Weights of a small GPT-style language model, trained from scratch on English Wikipedia: MLP 704 SwiGLU.
Each number is 500 + 40 x the weight over its row's rms, rounded and kept within 0 to 999. Layers, rows and columns count from 0. Numbers have three digits each. The size before them is the row's rms in percent of the matrix's.

# up: layer 8 MLP up, 704x256, rms 0.115, rows 421-437, columns 0-127
# down: layer 8 MLP down (transposed), 704x256, rms 0.109, rows 421-436, columns 0-127
# gate: layer 8 MLP gate, 704x256, rms 0.115, rows 422-437, columns 0-127
up421 099:584475482476514519484489485451505511541508468542454493514529496559504462442491583568523546537500541478535496460475510585508467427521578441503380589476443462569514500511559485481547537512496573522538553454500519563504502499510550459503464488492484467445451521485438454448478509587529524465462458481491520496562533483570467464557478512487532541596466449452480568488506392492527519531464
down421 102:467473525500537492515497420454515496466396465499554531502497432493524491557552510542533513425487473490495493495442546487490545460519482573462443505407453470499470576508492479540528495501439378430497420450535533436450505469560567559504559445495475482515507524451465522508501438520509568453482509513510504515529487526454534538464524557518458523464530473568483509471499475480518570562496
gate422 099:426467539533466541461455487470461500539404536477486404532508521559510455469493485480435474564459501519489458501440449439541463478496531549486572483435522523512432573478534541547510505462471500441522452461458457507529493525458474481516474485469550537536497542449505543485550479526528480526488550507474492520497542473503465502528512528543554427483445553426460505532484604453518503425561
up422 098:567541514452472507490513438487521526550490524545426503486477551524464501515442494496473522475456488541503459473515566479526550499503457427465481481526561461546531499476548504481542525490538466483482519554512541435539490511547484552514423523561561443488556503531470511474504473497414486466462567465514509473545527530529464524548519415447529530480508483496516490465534463545527481512509
down422 096:530458528484554561515537572521496508450571460497507514531555470556473401503490520560520507463496528579478453516452461543602506514434519512466535500503473535470475522494511440571551590503419542487533525540463437527493533474416428538510490590444547498477493466550492464503545486585526528464500504540475470564430543452505524481466461536491452489546563485527526586534449506490415563420499
gate423 095:496503597453488507490522530523491460507497521488467520516427490532447489496502448550476500497422532503498501480472532535590562444502509370442477528481590475526462509499405458475576543483487414547484511497524497472558516451518542478428524486406459482530463582496578516455512468485467488506433524529527466451524487465521521498456504490503468513468479495485462490504545495416459487531526
up423 092:475469437560522528598516502506497525512461522479457479473517500479503550542487508587548432433571519473503412537549440485463467553486436586494532521578400568492548478558518529526504502506566566482521482533491442559485498460479491493528437455585541413464484490500477451457471469490442483503522504440473480497446479551509507505463556475491544481561514519488419519492496567547598551523500
down423 102:462470556516474532518513471459448532538445510509486516471463450534483537506471475576510482487500584531472434579619579553502493504558458555531434536530506540481554454507450509507542477565487447503477429569483482539566539389533508474469459377477497464526492537428507510481501524471491495554490530470474504495478506531534484449436420466485519508581534459435448506504502527437470529493509
gate424 095:488543512475516483577502511545531485538448515426481467482509466495502498499509485494496485539500502475529484532492552487497470495488457454506482505549524491414451474488492434488469403569514484512522518478539466460494498488558415480459468505508501523499523473486517490468444497469523451470517495483485477529493522561446446525535584499493511508482512514450438485464586440458500430551440
up424 097:530481527521440493491491490479452470509511462506472515499616467493541584518510503498534504494555540477501467467516558538506504486477503513527453526479492471499574481484544575577498463556519551467561523461466473538543513445441466399545463526463503536445487446486467520504422462528508540528539435573385507497518573507476492522453483500446422555500532476472495510457459508443478509479541
down424 106:498435486522515539504445503434540455496549471506495524488496536480550516497450560538509504480538536508554394457569506568527528439564561515492556522467461483503486486477528557512483544477512482505520481502495518557491487511518569533520489476423446599504485550509454505453531419542487536561559487512504549529490499509494542516415449455467555432490525459618487459572476511547526506451517
gate425 095:434519509494443571534506537452443572472577531480481446465553556526522528528558461496529465481475562467565483546484518463536535505591577497512528528540553524575523450443529498548493460507390516487581462477472477455482475546524521539531495512530506474433534547434479503531471487404527503452516502554464419509437507464479451503493506521531548492498543452440514531487455475495394549477468
up425 101:514569460461497471481520538522463535520427483395474480521422513529484464493536483489471530515513574481488561503541520572465477510503479483453470466516520354582499552492547530521500497475496494547457551549479525468507501514507397472447490504513447477465493442437473506513488442557486489514597541547497519515560559487413527536558587526450495580546527385488517613534451485465499531411558
down425 091:502510545565472494533407475512464508442550499515556589494577504477512471533478464498474448488495524448532376499504442434495542486549542510550536497449461603489486462546521497550529500545478532442461508524484503557507520473501524528630476512531568534468456554512526493532476529440527467519457499442402500488438439538591475484400416558538508437479482527508451406489562487464489451537443
gate426 097:490496558507479437548509464520414497538498419458564518529499512465575504399496492535569455486553504564493490566527469510500428522446487473521481441558454613535528503492460544467482513525432465491486478483518476534513510525527509476601463551405487571467480435508494538469493517462413553571473411548459463435546433498483551458531480493440517531434512434526538520568519492447513468478526
up426 105:440585539463541525465543404491503489522474545457499578495514469496531509517516530508520448488554437542540534450432527521547462505469513532498505469507517492477515488475459443462561460480500566468432515511516540601437493477437490519491456481445480475480491451506511480555471559468434483585474479479518585499539513410459530441524556539513467477474449490502433620531536532472470462485505
down426 105:469547544513560502547502409519563504515565492548570540500504488505514480508459512476511431503518514506540512466504404540513427513459480489461564510496502452510442477486480449488645463507511436486515485515488524546479544505456475537546448475491491514487451514494529496520534517540507461533519454489416539477528530501541542442466474448516517463455448493460435574486508495494445477483496
gate427 093:484550520493514529454524505531521489549522508556537483524460504414554507534507432493461539467548565510520479501554497534478436436464562482462591499546535552488538588508434572491500598520436471552539489457496497540482508422539448510464486560436538507512509545491489619469460493446528489479541583511476491557498466589494517420525520507514521499519441560512576520510478507484522507534475
up427 102:487519508527530481468439528535556426517503508546487495495505609495465458505468458550405544486547521520517528504471455584542445474415500468527538434544430463459502474518474492538520574427529504500583464528507462453501515395430491448420481553470477562460462551466468480507463451546474515525482526598495494470552533507533495528533535479455477493490513504504503469519535572513485397475505
down427 097:466551456415465482503522496525472568523472500524530520498574471477536518500506492532505473481511509473513470531456516533502497490468506417522497488473489526526534518429505494513488492484581527522536508463480506525485454485536510462461487445468454454559523525475501521527463378523554462518472485479540529554462580533505496496499507521478518577450570627411454483561470492509571555472484
gate428 104:468539497554545516535481526546486493552437548448547477542486464549479515468567484516505514462471445544480527456421514456561546482487477539514522496562477508493514503545469569484519491432485531522516437486461512494541588468444544463509529440574529498545478434458523521551529458498478513472489524499439474513486395519569486543498481481568409512429539523511527488439517481502483545522453
up428 108:426519509466443511510540465550474545480472586558516524444473538491511472512495531434540481527519447560512472538485522519489488561458502536564475450540522585534465558412533529531528470505462504505496489493444539509601525472558485481502532449506552502531467535492458509500417561498487522448567456505509437444486552522571525518463552467525439420512500420505451411538494547519445488505421
down428 101:543464499476467520474517462426486563490544441484442522453459569514485443534504432475518513476487491561486521523547458486546460546510516483446502540544501499412474463542563522485517542551455459488603545475517436502508501470514418461504512566422472536449416565504474494414460533529489444481486420465484549478536566457588546488464536506469511554549534506512506518528460482493456424525527
gate429 097:487412425498471495529495532423488495530486489476501522501435527542500531455494543550497493468527480575569614600517506541572468548576544500522504536453543541486495529454489482509574523500558490506540479497530500464447553498469478504478505498538537411503487520514507521516481614529508503470508488514492504506573500535470433464531542471470473525448485559553520515544433504589495571551495
up429 096:488507541440554478473466556495449458518456475492520504518404528516427459451545547517523450508516430530527541588473548536529492539510542505519594475473531485507534509473574454513540535445527484545505440523478481460500567507499482431412480465564468474440439560468491485443440484457582568412488612482505512465500560500514494471493515474582518508449523497520499518559513492508470547547558
down429 099:473587534451502482439510523469483445469480499420496432500499477507483516482506500487494439459482493473537448475489513457496445525568570557480541450473479423479534483496503503546415501474505534467473508541536550529530408487479499514534500479556538548481528476515446458532485435491541498517519506518562475437491500507548470504530492482434533500522521517521469456560547548503511540510434
gate430 098:490478533501524421515464453451467530471554489538538494450549522460492482550454501475574479510567500536509445498491527492536473461506569474476489513505481556515472464563495532505449497474526440513502498475537490473497522553465474499476485508472544479521543463572599576493487522560549522558488514474460507501547475402508478420488528502511531461479582440428495608566489552523537570554542
up430 100:497499523496529487467545545455567470521489605434483462558519505529442506471553544534450543467365518501457541527447554521483522524514531421447542478516466526430488551521514483591540477488539514474520514510562501526475486432479500481541472481472493546487564459516506494502463556453454447530495519514452504496506458434509401486565502471438496568501506495492432523512560464533503515417431
down430 100:485488538495451524480425526502467516517509462556549454503613479533507570526460519442525551478527449468574457466525512530526516449533416529501446526543542446530556506469479505475465478526513510565459525458443487477501522536480479545477460497568462504508489488543503493480563434463518535470477530501541499510573515589485517553466532495457427520537448517513493443462501505395520460566550
gate431 100:531531512458514469460474551515506486492497549508435571491491445480432527566470448502430454491499505509466547562463518445507621468438468414531480493543523502477517479472500539468478559434512544498490432522520524523496604504495507430548524413476458522469473493460495487509501507497499541437462551434483444553449429505450587530494540510506405569589535520510440514421496544519456538540457
up431 099:497490500449466495531495433528489558489483497511521458528511506468543475502515477542558583500511461482469458534511465516496440566509517445481447497490559464511518497511498456484552503544461467418584496499514402511479487499542500507471504499593521405499465494551550473527400468501425504483465464550522534511486569482573441468520503518476485426484417415468537481489521519477479508504524
down431 108:526450524468463462417516466450521523495476510535484509563508440456431483518507525576488494498551471456467427523507539459514532510449466464545431496488497520481495407483491492499451642499455543462511514464503542565537409530444536476498508486527510462508510477519471492501519456532537558533476452528487520499469485425511546491511495493476497526520439482487498517499501549512479528426461
gate432 107:509462610488554506479488551469503535398592462510519526544467613499483506474525506480491493487512516495478548457418504430541498465478487430502514527461529452462475508547473551520487467596484473465540503504478514463541442517524468543464479512481560528539466505477493552508524555559549558498455507452509519512440446551660534476498501456413547525505484495478491541480525507529483493504510
up432 113:471488473497535507536514460532503465482514451488471500482514530481524516544470472538457524476453483454465484503486511466455487424559538546576512592510568407494445419515499490481415539535543551457494479580508541432541463473561606496507455504514524485499487584490566441489504493541397460485471463546501532537481507488524492526530460472452465530480486471448447539514525495467490483530562
down432 097:521489454551487464466433437477504505537461502505498499493463437521529428511456484467513493607524539521436518586559447590467535596460434518478507435413462574516509547464506474515526489474476490495509501410502443543413505514469449499555541452498478463466472479544539556534486501504530491571576460519575472496525475514480479495524500557556458527485528519545535433496517497521548505548433
gate433 101:520435489520505556521557471475468484588525528437471523457536456546507428467538496464524514551490529517476509590541510413490488470501515445492551574449470557436496554451426501564422528448548508494578515518485516487519533517469514501541500497436456481518460516505463517578578510571497508457507533521521531466482470444490521395488506450547524546488532545534503492462469538540520510434524
up433 101:512478542493588529534432529507491454486475426482509451455459452488468456456506531442456529503543503537541511480522547517584453463519493513565443461531570458408465540510549505506519535504493530470497473569485499540501494533462500508516472481485542464483550488513453559519506497501461536506509387557472452583509550502593492503493518522537551582511519440491523451531489513541485488590425
down433 100:510515520571434531476424423504520476537494567503428561520508493470447473546443478554521526537471533529515439499477492474444525469570529444439523499456462487431506460456531520540495518528517506488478516390489544516582498431493486549514539496442493523503471516529540536486508425545502460547452528531493496527439541496491525507533559530528472535553483471494555543458532525454545515504484
gate434 100:561604444521428459553511489501486490497491496484434472506503449505481540468490509488482425509439472434440515536446542482540515484476481580510505544535436439483517573489474502534518497515542469453550479543480411454531493466441589532476468505500503482493499470468505535461463479491557429540508458471428524520455515579474502500557495540502459498571471577556434417528531489527435576487505
up434 097:537525487468436497490528459442499486528530512438500501480514527469552519561462504502540476546576441506438458509521461439506494504563522481440423557487522559505554482433485439464501513495452475482546526502543440556550541478552473434497509534491490524449508535542480509534451527426511388492487493481520425487474458432558465503522504503456488495442568441526551510464491478487536494617461
down434 099:460464508522480482534441462553526496525469469502539494458477531505500513476455458458474514525559501514503456490502530540460507376527510561544486452500500482506569437551459475481512578541510492433481484515464560485519513428507502564546480422528495525478507480464599568500499420485429463470488507516419558496546567560516573444540498468573525550494493502552456514503497470489462531537537
gate435 101:410495523611456479487501523500401515495467535463509521461438546532517567483563563467481452526517488534518505478560527479521489410499504541599486494502547502503513507532446523515536462546541451556560488485458458482523512489531587455562538434502582455510472490549444500499503503487430517459500450496507541518459645509485432438509428494514469454533526444536519494493509498524537473529479
up435 100:383427493483465534532581490468465461583506512490556446489527520531565507509518504441477468491570514515472542525502459542490534503440557478551503408472573538501498500530504507546467510541574550424583519532508498477574486537556549520508554508443540505483471414565511497491508494517569480506473502528506424539492470560514480517467452487515496490488522492566432482495551523482488526466487
down435 092:548483533507634446506492475528527531450545482534515519548459488475460516435424509521561569516473525465487452542447546437539493473451456508498529549540453446507493547398552471473473546501537457502500522461454471572433492499493486440508401480542458522482458535525538478503448507520483519523464462487491519475472475456503537517540508458488562542441432541403572596531493478430469491481600
gate436 106:505598562456581505474438550472479455473511511511489552524461525456548541565489465492480479408506500479498479497510478515427482536557506507465538546523533502504515475499395449535485433492415634500469486500506476403452499498499414527572527563487507545456507525490570450461491588496529495507418488501506442534538460500502544440561560572423417501446506414524486420516520452512479493497492
up436 107:465480504584479464562558476480564544531513547395503452528503520535506429564429530602504617539477507558449580439516470430539535443476504491526553490459481463466507511448505570501514495483465437472452490470498583513505564495474517435488462532492453455466490493505504537459425457560527440481518504497548494465567589487540480458475470489553467469498500493464480482534509481458487495501529
down436 102:452443403455526501518460467551515545599519511519470533540450481472524505524430467497495499499473526500551493489497512494511421422485569512467500506461487528436546563424479454504542463461498496501471600509564437456553474528521571546588489512559563519467497530546455543484425496510532464518465514482528513512537551500456460469476517554529524569461454490509503479534576421491499456530538
gate437 108:480440506538496501492523527413528511453442519512476477588603505562476525475482471557527485503458502505451550469500465532513513426470539476521504574573449532530506532505536497516434507540513454491589473419461551508466492474467527496515480506509489426503625520469452509515465484478505569393476567496434511493534388488498553563497543431515470534529467527490515519550500469414467470506492
up437 107:515500488592520483443515511474452509518508527435500480466443533526456474506471515488489535548565571475523546461473505565497468562480409483509491549472483558509517571438516561469544450486503448547430499537509602556518493473505554486459439485478534432459469473483458565491501493509474473511536483497465533506519490522474432438554505413467513515518525515400486568489565429478555515551532